config.yaml
n_layer: 10
d_model: 96
n_head: 3
n_kv_head: 3
head_dim: 32
d_mlp: 256
vocab_size: 2048
activation: "geglu"
norm: "rmsnorm"
norm_place: "peri"
norm_eps: 1e-06
positions: "rope"
rope_base: 10000.0
rope_fraction: 1.0
qk_norm: false
attn_scale: 0.177
bias: "none"
tie_embeddings: true
parallel_block: false
extras: ["capped logits"]
init: "normal"
init_std_qkv: 0.051
init_std_o: 0.0114
init_std_up: 0.051
init_std_down: 0.0114
optimizer: "adamw"
lr: 0.00294
lr_mult_qkv: 0.7
beta1: 0.9
beta2: 0.95
lr_head: 0.0127
grad_clip: 1.0
warmup_steps: 302
schedule: "cos"
final_lr_fraction: 0.0
batch_tokens: 32768
seq_len: 512
doc_mask: false
train_tokens: 137800000
steps: 4206
dataset: "wikipedia_en"
Each number is 500 + 25 x the weight over its row's rms, rounded and kept within 0 to 999. Layers, rows and columns count from 0. Numbers have three digits each. The size before them is the row's rms in percent of the matrix's.

# gate: layer 2 MLP gate, 256x96, rms 0.0836, rows 137-158, columns 0-95
# up: layer 2 MLP up, 256x96, rms 0.0825, rows 137-157, columns 0-95
# down: layer 2 MLP down (transposed), 256x96, rms 0.0765, rows 137-157, columns 0-95
gate137 108:499494505468462499449490512572486505524489473490486514538455517486497471549516501512510545500445506518511494506489513554502506505530459475477490511524496521512501458489529514482449514532536492537526471487513524509478468469504522514507435453489506488515505529494504476501476498528511501514
up137 104:518494499504510492487544487478479480494532493440527508513482503490489496493504475510557481479523490507555494523450485507515508481522519567524527525530526519517494490516488541566490521513478492472466523543532523525550538526494542478495489496520499494491507498509458486501496517498466515542
down137 108:498517492495499493508430498467523468555561522502512504490480524469512505475483523504506442496561510531538525490523500499545514486500531512484487476491514486516521527536506514531541463496491480498485518495500513479526484499477494491464521527522502543533541470515466488510539514504489481451
gate138 097:467492478502457501508483515473537551508530509487516489495541478536511484476478495535463489452478494511495465510527487519463501443503485518469510526416494475501499493488527494503488467514512505510512494510509510445522497521449534508445506502506475499505537508513501535491475499546532517490
up138 095:455480507468479502472512512469498468510526539520503519542506495532505478466526500527498524487494528534546483525507538530530469434467503515477495469498513457487429510520540511495508499522500508476480504479509498514479510527460486532499499469514518518516530490463516518482523439520525501482
down138 094:538472512522492458519535508537537499489488442469478451482498545482461467515465473486518492509470471516506506454465468508451518486510490460500497491474454523509505447472473555473493512497529507548509499500487507501510481497521497515474509482507487498495510495489477513489476502459546472509
gate139 104:479504512480496474455489513524476503521486500521503500477507482470510510452498484505448494551466497454477531498516514520533505503506505487508488495477535500495526509509579533453522539502511431506526451509521461507536450494487472508523489490496497543515526524501513487486539523499516485516
up139 101:466502541506512479457527516526468530457465519535499566484486450479484487512524480548466472459517501498486484519500497514526488515505497469503483475455545511523524495476505499455527504464490469503518470508508502519531496481496527547484492495501458504476503544484512467479483546505511524497
down139 097:455468516512508460495548522499513502421514498477499548520542449502481471495516518550520512524484520509491463480458495484502541490514505492507484504501499511481524484495524476516509486502472525482520517482449554469499440500458503474482488483529484498508504511523498476512483504532470530525
gate140 099:476489534487513463512478519496527528463490543449552509531517510484474466475448497522521470523501513504507506484498476505524515511522527461481526498556492525511513472496520521506472525509497494554480480471507486539481529500471543491541509526469487521500505479473494468454509514487516484556
up140 094:489545490479542506496506495535476512499485549539511525496494552486487489571556517455477499514461508476520510508493521480533482506491479478536504485475474498543475547512490483482477476508508499508498528553503522513523478494493568495528492451522489488486476486493482483497496469486526510471
down140 097:530478463531467476548500506447484480483471477490468482468476506476514512490441526550516517505511526515494507494480466524509516516520489500471510528538515509497459474499506499493489511495520482503485535475475514439522518496503455493512466563483491495503549519448521504505509526517485465533
gate141 102:489517508464493515503490507509494497506509476524511490504530514507509506484509493492471481540467470475499535454522463473520522472528505451475499507505457454456489514519543511485530456504491512494517489520498520483545461466500481493519517540509474463507497510504507580452466556514470485507
up141 100:551493525527509470477494503531452471477469514467466509469516467502524494522472499513520483486472511478512508502457516500489503528515465504497451509527517507471500529537480486505528550474457495512520532511451493491559499465477491490470466460473490515502497530519512488534502522471536541523
down141 100:528492498488475520486486515507505495475501507478506438486577490497552503517518512561524554580512526515487538497494499529473552502502479511504516502497516481498481512497456475493520474521531548484514500518503486504518474473496472505539545512487519481495506529481498483476466529490502498490
gate142 097:478475503505537546483471434494509509536471528510472474506512508503525499518494521486461509482520459459514528479501528488534513489508506486457501464492488515460536508503502518508476561475497471507492495506502482478416529450535480501521504508473522516512511541515504498495512515528492462468
up142 096:485517490499497513486511438505521532523526499511456468501497484525471493500506524507547526486503548473581537503495497487417517468522541444508503504491483463500498514516488518496487539533523485528473487503515505490483496456500491502477499497476531484488470485515470529491538487517499525487
down142 092:508491530491461476519491564496451488487496511515522556496527488458473518505524473488519453505518496541428488524495511503562466537489487523501496512492501482517492491498517510481503465502467495498503448474499492509540480555492500470519522502486483492475543512469511496468470496472511529488
gate143 098:480490496477501493513488474523462535517544452517544452477531463513491476501497472501490511487527527452550509507517513554500465504480516478501507502484521501525471455505550531485511515497478511513485503505487496531504469491527535493512459501503554447488514517527533547505505476487467469511
up143 103:457494475471505492505506479523510540517487554498520484535481506516486493473526519485510487473506463469519501474503495503518464440545485518439503488504535471472513507479496451500520470519520495463542501497480506550476514450519508506497486498523524522492522504540497503466518447523524549510
down143 103:546491524482452470449498472528485511476517521522513514509501487515487518487503509507520449535472487517510439471516518509497472451519530528498511468511487485526555518485503473496520452534490518505560524497467513470510493444477490464519523525541500523498489508499478539508515493485520510484
gate144 104:456561482449478492479468466503432476528519479500471515508549493488555513461458511499524492479483486474551528516495502513506512531477527531485501528481498507493493463480504535487488465489479510486489531477515455497559504523487510491520486484519513495512514487507512519459502508502520458497
up144 120:473495469545461502476528550535530522459487478495517503488548521494531520468500499510482493497462526483493478491517494483522474453513443505475506525507507514507452524516505486496466511541529469530525508528486561512505482519489508531461500501486493532517536482481499476527480453518483537515
down144 125:482518501481466517472507528475454478493521451493504538471575524504564514450485494510483503501511516509520515513512481501527436506482532509447497520493540518508481497505513514488518510517500482514519468490489465490551505531496507471549487525537523487508510484473474468505512511481518477463
gate145 109:492473469421454461511532488486493497544504494496507472558545464470492524472444539499505490488502517503483493472500475537512472523504535496523516506459529510507500491479514497478481520503525508529539516492553471471522482508476466546504511474500504490503526521467501460492496516497486502474
up145 103:486482547524525513512494524533479527477497477488474524462456513517525479533550447509484495490472496456533516542476489474530531503462459486485497457481513472501503506482518537509532484463532457514504504537478461512471477473480494480495497478522529532512519519495460507521508512514467535490
down145 101:482515508482492496492516485499523506492513520524509463527522493461517534451470529510515511518538523501463448501528516510492507531500498543547522549462514498496519498486469442491521498463492500496504504443504501468514502522522493543516456499477486437537475529516479481469534537492491480493
gate146 100:520489504463506522517505493538457507507502484528506491529514480523524489452414470486481505513484493508481515519517507457500516487469544485523488499506502500499522505479497503435517480467555476491468469501535434510518476516455476540508499473533502487513477490466522487469504525478496474501
up146 095:510516473504454535529521475509494500501502493522516455497496510512520471534527526492483525477503465446508507461479459530509464495468490511489468500484497456551534560485525472500483548488500501461514491475521525487505499451544502512508538515492476466475455510516488516547479501505509490476
down146 099:522481474497488543514481524513525479460522463527498550478498464507528501454520466465492508512505561517456515512549536524505506524529495501502444467547470463511508501507526553533510512483495506465504498492490497498492531508494509531510478452516507461499535497495465501458521506497519506509
gate147 099:545485477496473512482475483554567475489526475503466486465514491488450510535491497489465517489460455518488478515564464508514547478512490493471485500489537531480510481534505505458476478504536507458511513509499517555521473523501507525480481482522486499524495495477497507507495482520546500486
up147 101:473492510484546489551475500506493463525498510466519470535499480533505461516492487486504495478516544560527527470498485484523487524526515575504548495505516522510519477486534455489499459473497499497479465516495565515531482485472496478515500454499523532504497484486493510466521491495517533503
down147 099:511509468492478536526462528520513508522515476499452502489500525564499483487497452494521514514516485521508480536544509489560485507465547520508541515506507523471511512554514502494538503453461488511496459502534507497516520483428476480463524480515503522508513472487486533525496514513504503502
gate148 091:504504491510507469488416524497527448498472507509472531503507501528487472485467481569530496497515496524489533524553506485542480533492518511523531511517509498500514487521529540512506505503509473448442483475499508499435492481464516530501532514517514514526500504505480505512494500532482461492
up148 100:528485517507457533505540465505498470536532473464468508534504453521513501525497494459520483505465483458511450501484527476495537499494516467483482522481483503487534478503503484444489466501516497520488494524515448514505476516481501496482445488557513479530511504539516516477487541518542510513
down148 091:553531525541482493493470523500581458516485517500490537557510486517490477483493462520549531498516481522487511499554514473515495506507483507465481511486508480510503534491494545507504492502508451469471465494489506485455501455490509518498472502515492526527457512497467526489476491531478523489
gate149 115:493500503469500473516492512503493478514516465501536472520507483517494490500474528485474540477474479462513495523520469477504495488516448536544470517485527521466497478532478517467474469494494536492498497491522454508505442487474470510454493518538514466518520441519505517447520552526524529486
up149 119:462476521524453446484530466505489509498473514464527515467479503499493530478458508487516482492515467458526517513472565518519521480488553515489507488485490514503493483508490542509474513485540507496484480490471484540462525516503492514502481463466476482491526476502497508525484489411515483494
down149 118:504525500531460480459513473492507486506503519501467509501496494505491523503482548489459485466507495468517521501537460498471515527448533548459489526496487542511437476512468468478505508511473482494556474516480486520539526514496497526538469487486518528491534473504514469518491513449485520523
gate150 105:440510524518501509485475479533523488510481497496517505478576490519504477470473497486504462512473492516502499499517467497505484463525486445561517525474531512499526507486522518503479525497479507509460511519520455532473483523469494475536476473495537531519553500477511563503495501496516534516
up150 116:499492463525521466508453483543525462451501500506520488485492453484454484489507511486472462529480515504473506552539512481498510509541493495501512487489535502505475537506513495511518459552500512510539511471489540531542545515492549498492494474503499486508519483471473525491466466502534458519
down150 115:496496507515513513536488514509557462483485525509475514520489523474446516527484453465476545508499469541486529490506483525483522492500458506489466499477491481508488484515493527476494495515500487553490520474518511469493502484539515509452495473540554486477512529475467525485501491462550459460
gate151 092:504493471514522488506467501556473487467498460485510530529501534499473495482481518525453491497448526497529521521470516530504516471514530521466479484501539496510443510560540496476482504497507497521508517510476460519500478558451490487476483502487555478522527468498484525496485495474528508488
up151 108:533457492517521517516470495539511511483523478532500503519479519518491535494551481559483504526504519504518532474440549480508495497525512509514498474550530526518435524504521473517492514501513503528513532521522507479516475498527479457493485483472501522488436511472517507494486488453476499469
down151 104:474477504510498546506517453552520502486518532534499494493481480512492474532517509478523479493545521498487512514479499502501515503530446513516528475510480463492519498454443516498520498483518515478461510513560502434472489464480492485514522493506483541490462513485510450498489489465490555510
gate152 097:486489499484525470456519502476503457482520530475472541541510509470517450466477517518508501520500500482514533534501489474492473528470538473525529509434520470489496535485485468502535488495566460513497483482499482497490530492429492498512494493488480488491499498496493496517567526514518505505
up152 098:497516520492478460531510521457519506522539479479473494489468501529492454468508490542501502520488493464490510496501413517486481518499466495516490524469530526484473542503519508484552520521533512482530475511498538543485497522496534506487545490474460462513520478475499513463477498508542502497
down152 098:535544510512488524441513474492513504505500540521521510490490526489493515526514472471487495459501517541462499471520528505475515499490527484497448493515519500524495503533516571501494484471512441512469454500514505466459501487477495473474490505488504498436504493484493543526549495460500507526
gate153 100:460561458534477489477492506484491507501552513489495464470512508475529509511461483496512476537450512493544534495528472565521482501492500476546508536502500497485533499522504484467484492517525499529469519529536522518535502513474522536516532532512503464514489484530518498481535517519505492463
up153 126:486455506494492487494505505518530507510467490509481508540538520549512479493534498484517539522516507533496510498497493511472460538504463508472516526484517567494490474455508521519497553548487510508494524544543506459491507512505504492494490433485498501506496488494481497539535483536555469470
down153 117:440446492506466515514479485468522506493499513482541495505553516546516461520529522477523507516527470482503461485489491492500484521461471478458494537515534536471514459497529493523517513527476534501430472509509480505515514519499498524487471484496479480511526512515476468509477464512538521523
gate154 099:491492498472470481508465502529500485536544513475519494523481552493464438491503496524483481494495481487462483523467480518470507490463524516504460494483473522493496435507499513489498480497514453529520519474505525479517451435472482508502495505513471456514541519484484488532487550465494509500
up154 096:497528494517470485501521493502509526476499514494473524474477507512533558526543485451490507513515529503472509464508475485502490538489491486481510443521509478477533492479469488510506512472502555468508486487490498495506452487517513457552538519501525548513498499555450456497498515484482550507
down154 100:485517491531501499486486471531472510550513493503555481535503521499502546520521475540519493500488503430537538467499536467484459503491485533465507522534508496487475498486476481497460529497496534493526536525500466507532533532513529460501498480477517507530461456520477473528491473502490499502
gate155 092:496539491486530452492542531552483455489468524493488475535522542503460492505536517497484505505517504506512529502504504493520515489468438522490492452499513485483488499527481505472513480486542479497494512476542464519473468462505458517477517473495474505494509469464518494518533535471462526460
up155 090:493529498514516462506504482498506466485488494457500526513477475522498492508502445496485514475510495495498481479443506505509518534583490538476473472507504548524540493547479515503524516502477548482471488490495536468478517469508506482521481535471500474512473539525460489504496472499532491556
down155 090:494486503492486547545412511470479493549518491463506478499514479487507498527465497531529537513502450501480497529500465481459497484514533493511478475499492481455501523463502496529495492478466505502502515533533451461497559513495464480525516485508532529526512502518502508497513512505507468470
gate156 097:461506513497468523474528499479477491485537513544489459538511490469508460514492479517480537477515513517488516523511540535514508524461523524494506463487513488533475481489574532527515480529516497518496484500505488447542476537477449476510515520527463507526505535459505503509542492488514504490
up156 092:525464503543471493544476512502528477516497516461482546490505494518515526469533472505470534530483510538491558543484461491530497526498510515468497515489519474536473484478546521526461558501493492529495525512496523518519515477538529537473527478496510480528532523475533505509473501481498502522
down156 096:475501537450483487480539515550534500526512518534530471475491530463472508536468520544539488464538499477471462522496527543508528494486509503488471470488489471482486494491509516505509469469511501484478482490501517475490502452488467464509487482521444518476487504495449494497523481458512484466
gate157 100:529547518538466573467472483503513464487531464476525494507479501486458530492476513503501508468493482470522535553511511538496496468521510509503475537473497493496466483465508485503519503494489542482512510497496489476545495543469484471510530519436554533498532497499507497483499490507477488501
up157 095:495484508521467493496467519531478527555485533523496545485483519493478515511461501450510548482467527513462455509510547526466463465438489480500511455484520466487464501557475498527509504488494510507495496484468446490491513509505470523476482466475474499513507506522504498478512521497501478506
down157 097:507475516524498499540525497461503475549505469518520478475535521535493476449545476494513496533516484502487501521558488501516462532526482471463504499544521517492538513496539491500513487521516530463473505486535508504535503483535497495533480474468507492519516522513487500526473518500474426538
gate158 100:523506461505537518460493496514473543461522492498503478478514533470531464545494563525489519509508481461492475510506445528489474481508527537469518487473510490505493498508480489464464506532495488491498509500543507512458501438468531522461506509480496507512525503527495528468495553513516488536